From a checkpoint of a small transformer trained on Wikipedia.
Size: width 64, 3 heads of 32, MLP 512 GELU, 1.41M parameters.
Architecture: LayerNorm before each block, no position embeddings, tied embeddings, ALiBi.
Each number is 128 + 32 x the weight over its row's rms, rounded and kept within 0 to 255. Layers, rows and columns count from 0. Numbers have three digits each. The size before them is the row's rms in percent of the matrix's.

# up: layer 11 MLP up, 512x64, rms 0.285, rows 323-369, columns 0-63
# down: layer 11 MLP down (transposed), 512x64, rms 0.329, rows 323-368, columns 0-63
up323 093:104094147196131122072137113108083130119134087101121088146149119127140166057161157128113183114134119135201114207101104114134099096094090157110088069154119144074134183145083133144153154129110151
down323 091:155057147134075067183123064169101173110102088113193129035155122143170102114137151127099194123090155149153140149120113137148110140127130188175128115079165124142118115122148128126120136127148125
up324 101:100160157106162150148169083098090143147183069172133048079162123117151156115183174083092159093113095121129099105133122097135109166105084109148138125154115131137153140185144095070129093166167114
down324 104:161143098154153081159102085140151178061047160079150157144096114127090133186163154098193091110144141118132160140103111137145101075149125127134123074125130140183088159152126096169141150146096163
up325 094:124142158147173129121123174094150106131111068141121084108122136079123111105136155134137080190110152083041141101114100091126181096124065158081132170153160080135165147141137146193127176145090135
down325 096:148085130150136125121126155159133161140131090095145046157166096106101107174103105100057135153137173144135136151139097096155081096110130094136164132119137120225089118159115159114172084123110204
up326 089:080126139119132142177177157063126105108128063199153094128097129114140107170131070090114116117105187135152160100131115096107111138129110112048113100169135103153106120139129167091107102087124209
down326 088:216092182111050126132120081169158161123145123104150111109093109117153129091114141079131111155101173065137220170098126132115143173126105125109110131110104137179154085108151134093142166142126113
up327 093:146143157078151188130215172120126181106137114168093145097173163083132098069162149163128101101145092125067126121122127130117125194070126119138134137148122135081098134158147136171173102148179145
down327 094:150124096159117113131122101131051105153166152121051208103118110123181123088102142197108074143158103097108106142137130180089113106174161144141131117135104150112092151115133159062104166102112168
up328 112:127154145110195116136081133120072100074154097115126147135126087073145062093063120087085105096170108161151154092124103125118134113108147135118150056110137124149089117109072082105145090190145103
down328 109:105087077139121081124158148211148099087105191100149120116120137130084177191162135085153075153106137163135122097124129165154127119093100111159070154114127114203120097114119107171147179142146108
up329 103:149116078093202093148107137182043115138117140134125146110124099135140065151086097083156155154128108100122142178076109158125179096052127131123157092094111127112133146119142143158179143116069113
down329 098:174118054106154111128089125088101167147125136148156178105192126096117120116121165063151122110151104122130119127155135101076134174167052124090137082137194146086133132125161176114187157141153102
up330 101:103135184126145096127098068126109123107105118122116157138105115140077104135102120104137136113156043123144014141104052125113117166163192135111098088144166155160123159101145141154165159116158149
down330 101:104130135168109130113149161157136107103124134128143160074168115154158107108117151177051115126154080206132207150167146123096155119069148147130113125065192053119132097140103132135109092111141124
up331 101:151132066074135078222105137110133177140154150166162125163171130160142111102170118184138110145129125109058144129115151191143172126170103174117097101158103153130082152163101161140113129159137151
down331 105:113131099176093104102099143184109124104119072105152069126089102136141088112155142143114141107092095100163141102105128097172154150124169164185186124120091219205106141092129101148153088128133114
up332 096:210078131114073124119174107131120094117105148095172162052121121112121141094108086112061144124099122127155141152110060152146143100099114162129099090185120144137104192118168115179121131156153168
down332 097:037098138167130141111113165139103154142141145158137098186163078102183163129108152169167140088126073125150061100094164147133126169123077122145121172135167135108144107113071133119076144174111099
up333 088:134079127138156145175134122055148162121105092126150045132146140120124100112070155111099145154066136160094083095138092170065140152116055134100182164152177100126111115166139163120145115108116123
down333 080:154132117147140118162182121148120161120102192091119042134058151123131108136125133130128114115136191083064061123144104164149112153122119143084139117115224129149090167116149144111127124083107167
up334 101:119137071182175124118144173080117136142049098193057118086142070088147102119101132153101161141097119135120132147122119198101131152108154128134117200102121120128084103126098119137159066119112113
down334 086:109113200146083119145135096135084156120156150100079189103125180172126143132113163088169105081139160108093087118120140069133181153132160098072143088164125133111199166148127113131070135127150157
up335 102:095154133138146092100120090092127072072127125145170117103126190118156177152082149053138101134155077134139077109140149125086087168113098116168109143148130145126133138212203139102159129167113120
down335 101:159149129099112093111144134145149131139078142123083213135126137097148102094134051142125119108107044138125185139146127145161108114174169156154157152094105113166157092185091130174099122059139107
up336 104:131142108128131158180167063074124179136168116139115113138084076139133127138098138121104157091145121145129066119118088137086106117148114141163135142156028136123085123126138106103181101124047191
down336 104:073099128169066119089162130170125127100094104162114057209132164165150121157186091116153114165094136134117139150063152128101185121175139094130135099143098141173112125153100118095090138146160103
up337 096:135124128095133109144139107136127137059152134204108142133142152091118086098075188120129135094165145120134075137090153160067111121133194199145140096196114103113133157117116195111088102121104164
down337 093:161160120101164119091099128145143119132050117088117115097101121133132171135170083159047142107150128098150127082165111172186115099151119084165140122060099197117130099102139141147157183151147166
up338 094:138173135119134147131089137180096172155093083120073116098132153079103066133162125149174152137060152100066157126125090116136100147102146124164142089204099183134121154125118097104101149139063132
down338 103:110171163093083141111175139148174162144095184128099097174118124169141133103147123116186141152062094141081150133125114102129131053164157150118193105077124083122114089109123128193148113088159136
up339 095:141136149121150084130127078067135113178113180115160185155158104136128136069097109121100191101140144113141128122135104175187095147113180173152149148162133105132106177128182082150192107068108129
down339 098:123115142106120105151172165141125041126139132072114127178115094122151123057116079193104115151137181172130168162109125161192108155115064093117141134140142114132103158147126153076118076152152090
up340 101:114122133124089087148090171085138117088109094133126065199124091134124122105155079084063149121196122106122126104166111174139109093068121103171106124072155102086143107128108145083123115109077090
down340 094:121158179157135159075168127058129113182118152143121143148187111117161113115123127169182124060075110105093106178156136101136104128142101162125163184087120104088104084128143145131092130070118185
up341 106:126134142121064100091084159156134137122134136153168156147089100094173150096112107157140241120090155078138088107153087100083179131139144120135097101167134093093124123177068101156146150133145149
down341 100:125143128100144111128093138170092128145099101162171149090149189120049141132151113162116109126185123060161174194116150136167076154126078156142135118174129142093137113093184103074103135144080122
up342 102:135128100143135165116081188118127086120146145122164152172153118128105090121136116173149061129105097175122148137064118094067127070103136081128135173149117159154084153139094127097210170103088166
down342 101:159167120122095117141211097193110154127148111142176162123071185129175118129144115148132155077124126088082178137115150117144119138050147147167108170134110073125101064092127112151094129116118090
up343 108:135138124098175128129145100129158069173153181111101201128043126087129105141137128137175141169162144100129148163093098113138152061112122140115106096144191156121112178157124144098131136079154198
down343 112:158115129163107140120120161140160137153134146082093177108114086129092124174168150053113111175159099153112137096148141058112130137099040121133057130114132090200124104168107142120174136141142170
up344 102:180161149095128115148176171186155101112100149155143098134135094075154159103155131098030100096162117086133158127132089108119141103190091134086146137097083117141146117070117113163091136083118170
down344 106:124142116066097113154178150151096104153086158127120104096087137101123138115200130097133134111116205112075168140125155115120136124083133108034171129075120144177118145204161141086140129141124133
up345 095:089149153146147149152127098160165175115089081162135138121136208104158145154121105125125170114049167166158140106047165106129186070103105094106142135132126141184126117127121104137160127150187161
down345 091:167145119100157099098152105067138079126184159134122147133155088129116094094147125101141122099188051094095149154165164175163077184149155186106113115127069127144108143074121161123148150091109145
up346 090:170183130066106083107140129156093131142066062087126111130125134065134121153097083073095090120097149129122071097074129131088084112142144169184121161128124155151151167147145116099154116105074116
down346 080:120091112110141206126109141113132160137159118123132172107139112178103114108066163167145177187104133113164151170099104109161105108124127136037139135131107101173125113107110133160068139086169051
up347 102:135191152157094128093130122155131135132083116082148169151109111124076141115107122068153157146170132169129079137078146084102162137115147095114054186161165120144104123112131123125126033093099177
down347 102:131067121094065129107154105161104081105151150192103106144132108153110173138183122183115175181140149139139148125101120085098094101094121134083146146142141131162086141177181121123092092168163061
up348 098:187111219120147142112191093127178106105155109080148143115123138096136143126090076142148169059130099145095111077105094141124115175103120084126098148130136174159163120140123092125126100209109118
down348 096:185150132102177099188104134118138096134164158103145059142085124180103175133103131108143107092098094062185175113156099144158080121179144153085133133118060115133133114123113132086096136148140177
up349 096:096142073138092125170174145115122113110131097179113141097109182110122146104141121141082155173152136115129090154110106136038160094104090193091121107071119112060108137128101149114199124102081118
down349 100:120124102111150178118133094083090151125098108150140174142074108166121116065155200095128171085092154129115156107128167129144105115136067120081182182174179151134137084125143132173158112083102163
up350 110:103142134105111114111114107129101128145073082146132186127134040121151139092107119108104140194136148076186113108179116147168184163175161157117085154087095148144151129101152122083145088131191156
down350 102:131119120096107131137098125206126099159093153119151111133069077131127153149123052066099154118157153126148140112190134141142154166172184175147107074095120156165100093146165102104151086168170114
up351 102:155087091107105168126155101148156128160141142146103162130167152150085102116133086115131158092120145131058128099164059129162204201070130111079106130081088163147181153127123143114123165164108138
down351 110:067125164132133100179127177107138081084083125138125164157076127108132165117113109138159114087146145106169166111132113180101097063143185096160188121194123132112099143122136182173108078127150098
up352 100:126135101207137169165089137117101094159149171151113133130103135111150152103167067099050155141109124194211125148137100114123111185118184097114128123185125169153124137089141129122145105143079132
down352 103:186151136144141080071098184171146132104125184146115109145130130145155152119196101076113064078075124122110114154171140096130118086111100146181116177105117112137098110096123123154064182154136155
up353 099:131127158154193204161178096146144100167171130117142099104099108111136154135111175113151125098097133161083144129067072105128119137130092095124135164097107147149134134140086152046173203145094122
down353 111:140104098163089169121127153157109135104087151116113144052071167114127128145166103106028124039129135152166157172161153148144115122139098147140160114151141134157159132123133144112122036114138146
up354 102:092142146035126106118152149126147102094091162186090111116123145143110138121133146128154183140133129115070143069160113157083143141097137109131092110138037080151071079130144097097180113137157151
down354 101:111073087121093155129098106119098103151137072108104115113138109114168143108103129108134145136091101112112156141096095115178132135187123179070153156108196177110210191158092150169090131154106163
up355 105:082130152107148090099182137133180178178134133164102087136127065125108112083165149110112120104112101091148105157092143131177165119122078107156100186121115101109167110101053149110085058153122148
down355 106:093116114102096117116120160146108195139105155166135113124117076157105163117125158140153133113102063108185141107093194129178124102061200063123134155104147113138159161079112160177122124078149120
up356 100:135089124112124103193034060115092096077133075104090075127150117116156090118129123114139121094137112047169116080091125138148127109101081132118130128126152090124171111097098135149107149091082155
down356 081:169125125118152184099120123199120079138056177139103168126140116140153108132168119117150076149124135109066116160145066127158078133149063078145113172164110116117082138106150173139147185155108124
up357 097:102152234080138106152097192118148107176182093167121131149098126138118137151160084139094119095113147148101142140118097104141190067098132108102139124102120144184094177142158127195144148135123151
down357 093:099158164095146156067121127167131127152128125134144231108098114113124159204125190130103107056173164134108118172122152130112087147104125125062118117128112109154126122145077113051146114141116135
up358 097:100098130190160071126170140135102085167093127066125130126107071149187127103107130089163107120134101120088111068092094154152061111099115107129079084133137106110188128113104112162127155074155161
down358 090:175095058122124123126110110155133103132111081117112135143125187136106129137152145116098138168095167145150183206081080089112137122099119144153096196137154100116109108106128070047180160159149119
up359 095:132120112110146150139099150129108140114168144190083108121100160147125103117108103147095148154121079201136187134138091045105080070122118063095079087134145116170139153099092122096131061139103111
down359 103:145153162122118123136095145154089091057126142140107198107134153111128105107099165140154100134131191089192155112092144171139039066117164164132120140105075076153129129133160142153174151104134097
up360 099:126123171085167167146120163109174096075103125175051106075149154105118143124106107138100096147139099125127148119111117086125231128092145089099161132142143132153147102144104197091086152122179129
down360 103:141108090145142093109146123078153119192143114158127161155122147066143098062129149156114134152125088062092079130166129125150100106160090107112146175148141061138083144163094122154139176101087199
up361 104:177176119091100120162099074133132070130165145202160176101135166084134144118090186151083102176183163109151084181160124102152093108152150154127113115081127107089143136110110111097130127175134118
down361 110:095134127176178114102082100063170110078124083077116162132151111086141100155103137154154131118138143115152159136119138153117147160157122119145137120120176111051145055172114097154154134163083211
up362 098:128201129191165179144094072086048116115114125108132119125170179091091108117133110088127127123125058123132064139131144139168162151144123097138128136182080088135084179125122127125106161115153098
down362 092:130120095176111114122111162153114097127101127082118067170056111083162163143130200073119130124177137202118137142114127135172139142142148130123093126110113105091208081106130137125096097089169174
up363 101:173174162141130131172155186180118156175145125111173101097141107133153079106048101162079102068089098120123096096123088144149197109146135129128177146119068153110112147164148099127102144155110129
down363 104:103073130081113141179149096129110121116145201107128057121124156112132172087135113131192137155107166135126155046108131192136105125067161124093172119126120125137196118149108094126143084170115127
up364 100:158163146169123096167118095160095117197080109153105075115117107147116107144121146138175179108141152167109135140121082122155096159155120175047110209178134170171125156133115128173105163154100127
down364 101:081141067137169185100127176135160132078162130079145146148117133106172151108141132101084151152155102128113061105125164178084130157101140074189112117147147109110188122174077147122147114105186112
up365 094:145131145152154185155058175126096141123133083109128180111142101139158116073106138145087122141104147139121112149111102165108142123125099087179055118156164151156149152036105127168145090083190144
down365 113:149096108098159070158137138113149128102083137146111119135136153155174168134120100134162109090166056116066218078142127121146080128202117128067140177115167140110130154105114117140102159173101134
up366 083:154127136094216125132138128106104143087185125116082110103142128130183167104085104105128140149130135140122199118197137129127124102122079171115049120161109115110072095167129183082137099119099095
down366 089:113166084141143156135181094120122163139160087140141162137110123136090133115084088145135148167116094053130124143117093183214109141062094101135153178185076104085135131156162155154128119099147091
up367 094:119115125165131113151143144124121153192120133130113166113045071082149124149120127144131182131155181103172146153133077095059164153185108136114103173154114187112108142101111128152088048105134133
down367 095:173146161135140103103125159122103100081137167128145124111168196113168170098075112113093114159081123128116144249145133136150052150124113127117121121152123073136107131071171128129078153143115135
up368 094:125148110089091153148176040123169126147086137105118112104135147102111135174087176126113081128123144138083097187089114115123155188099120125139155172167109116104109139159116156130047152187091169
down368 087:148124111182159124118144133138128091137131117144179169126093157201129179128149072131104125095159145127084161070117153118111081058151145119153110220071168114139161117111114111167103117082089139
up369 108:200143189131077117108101185117056139117148078173108147127124111120092107100161096104133127127113149105166123112089079066097130149083150091091115111147106137081104163161135099118074132172078115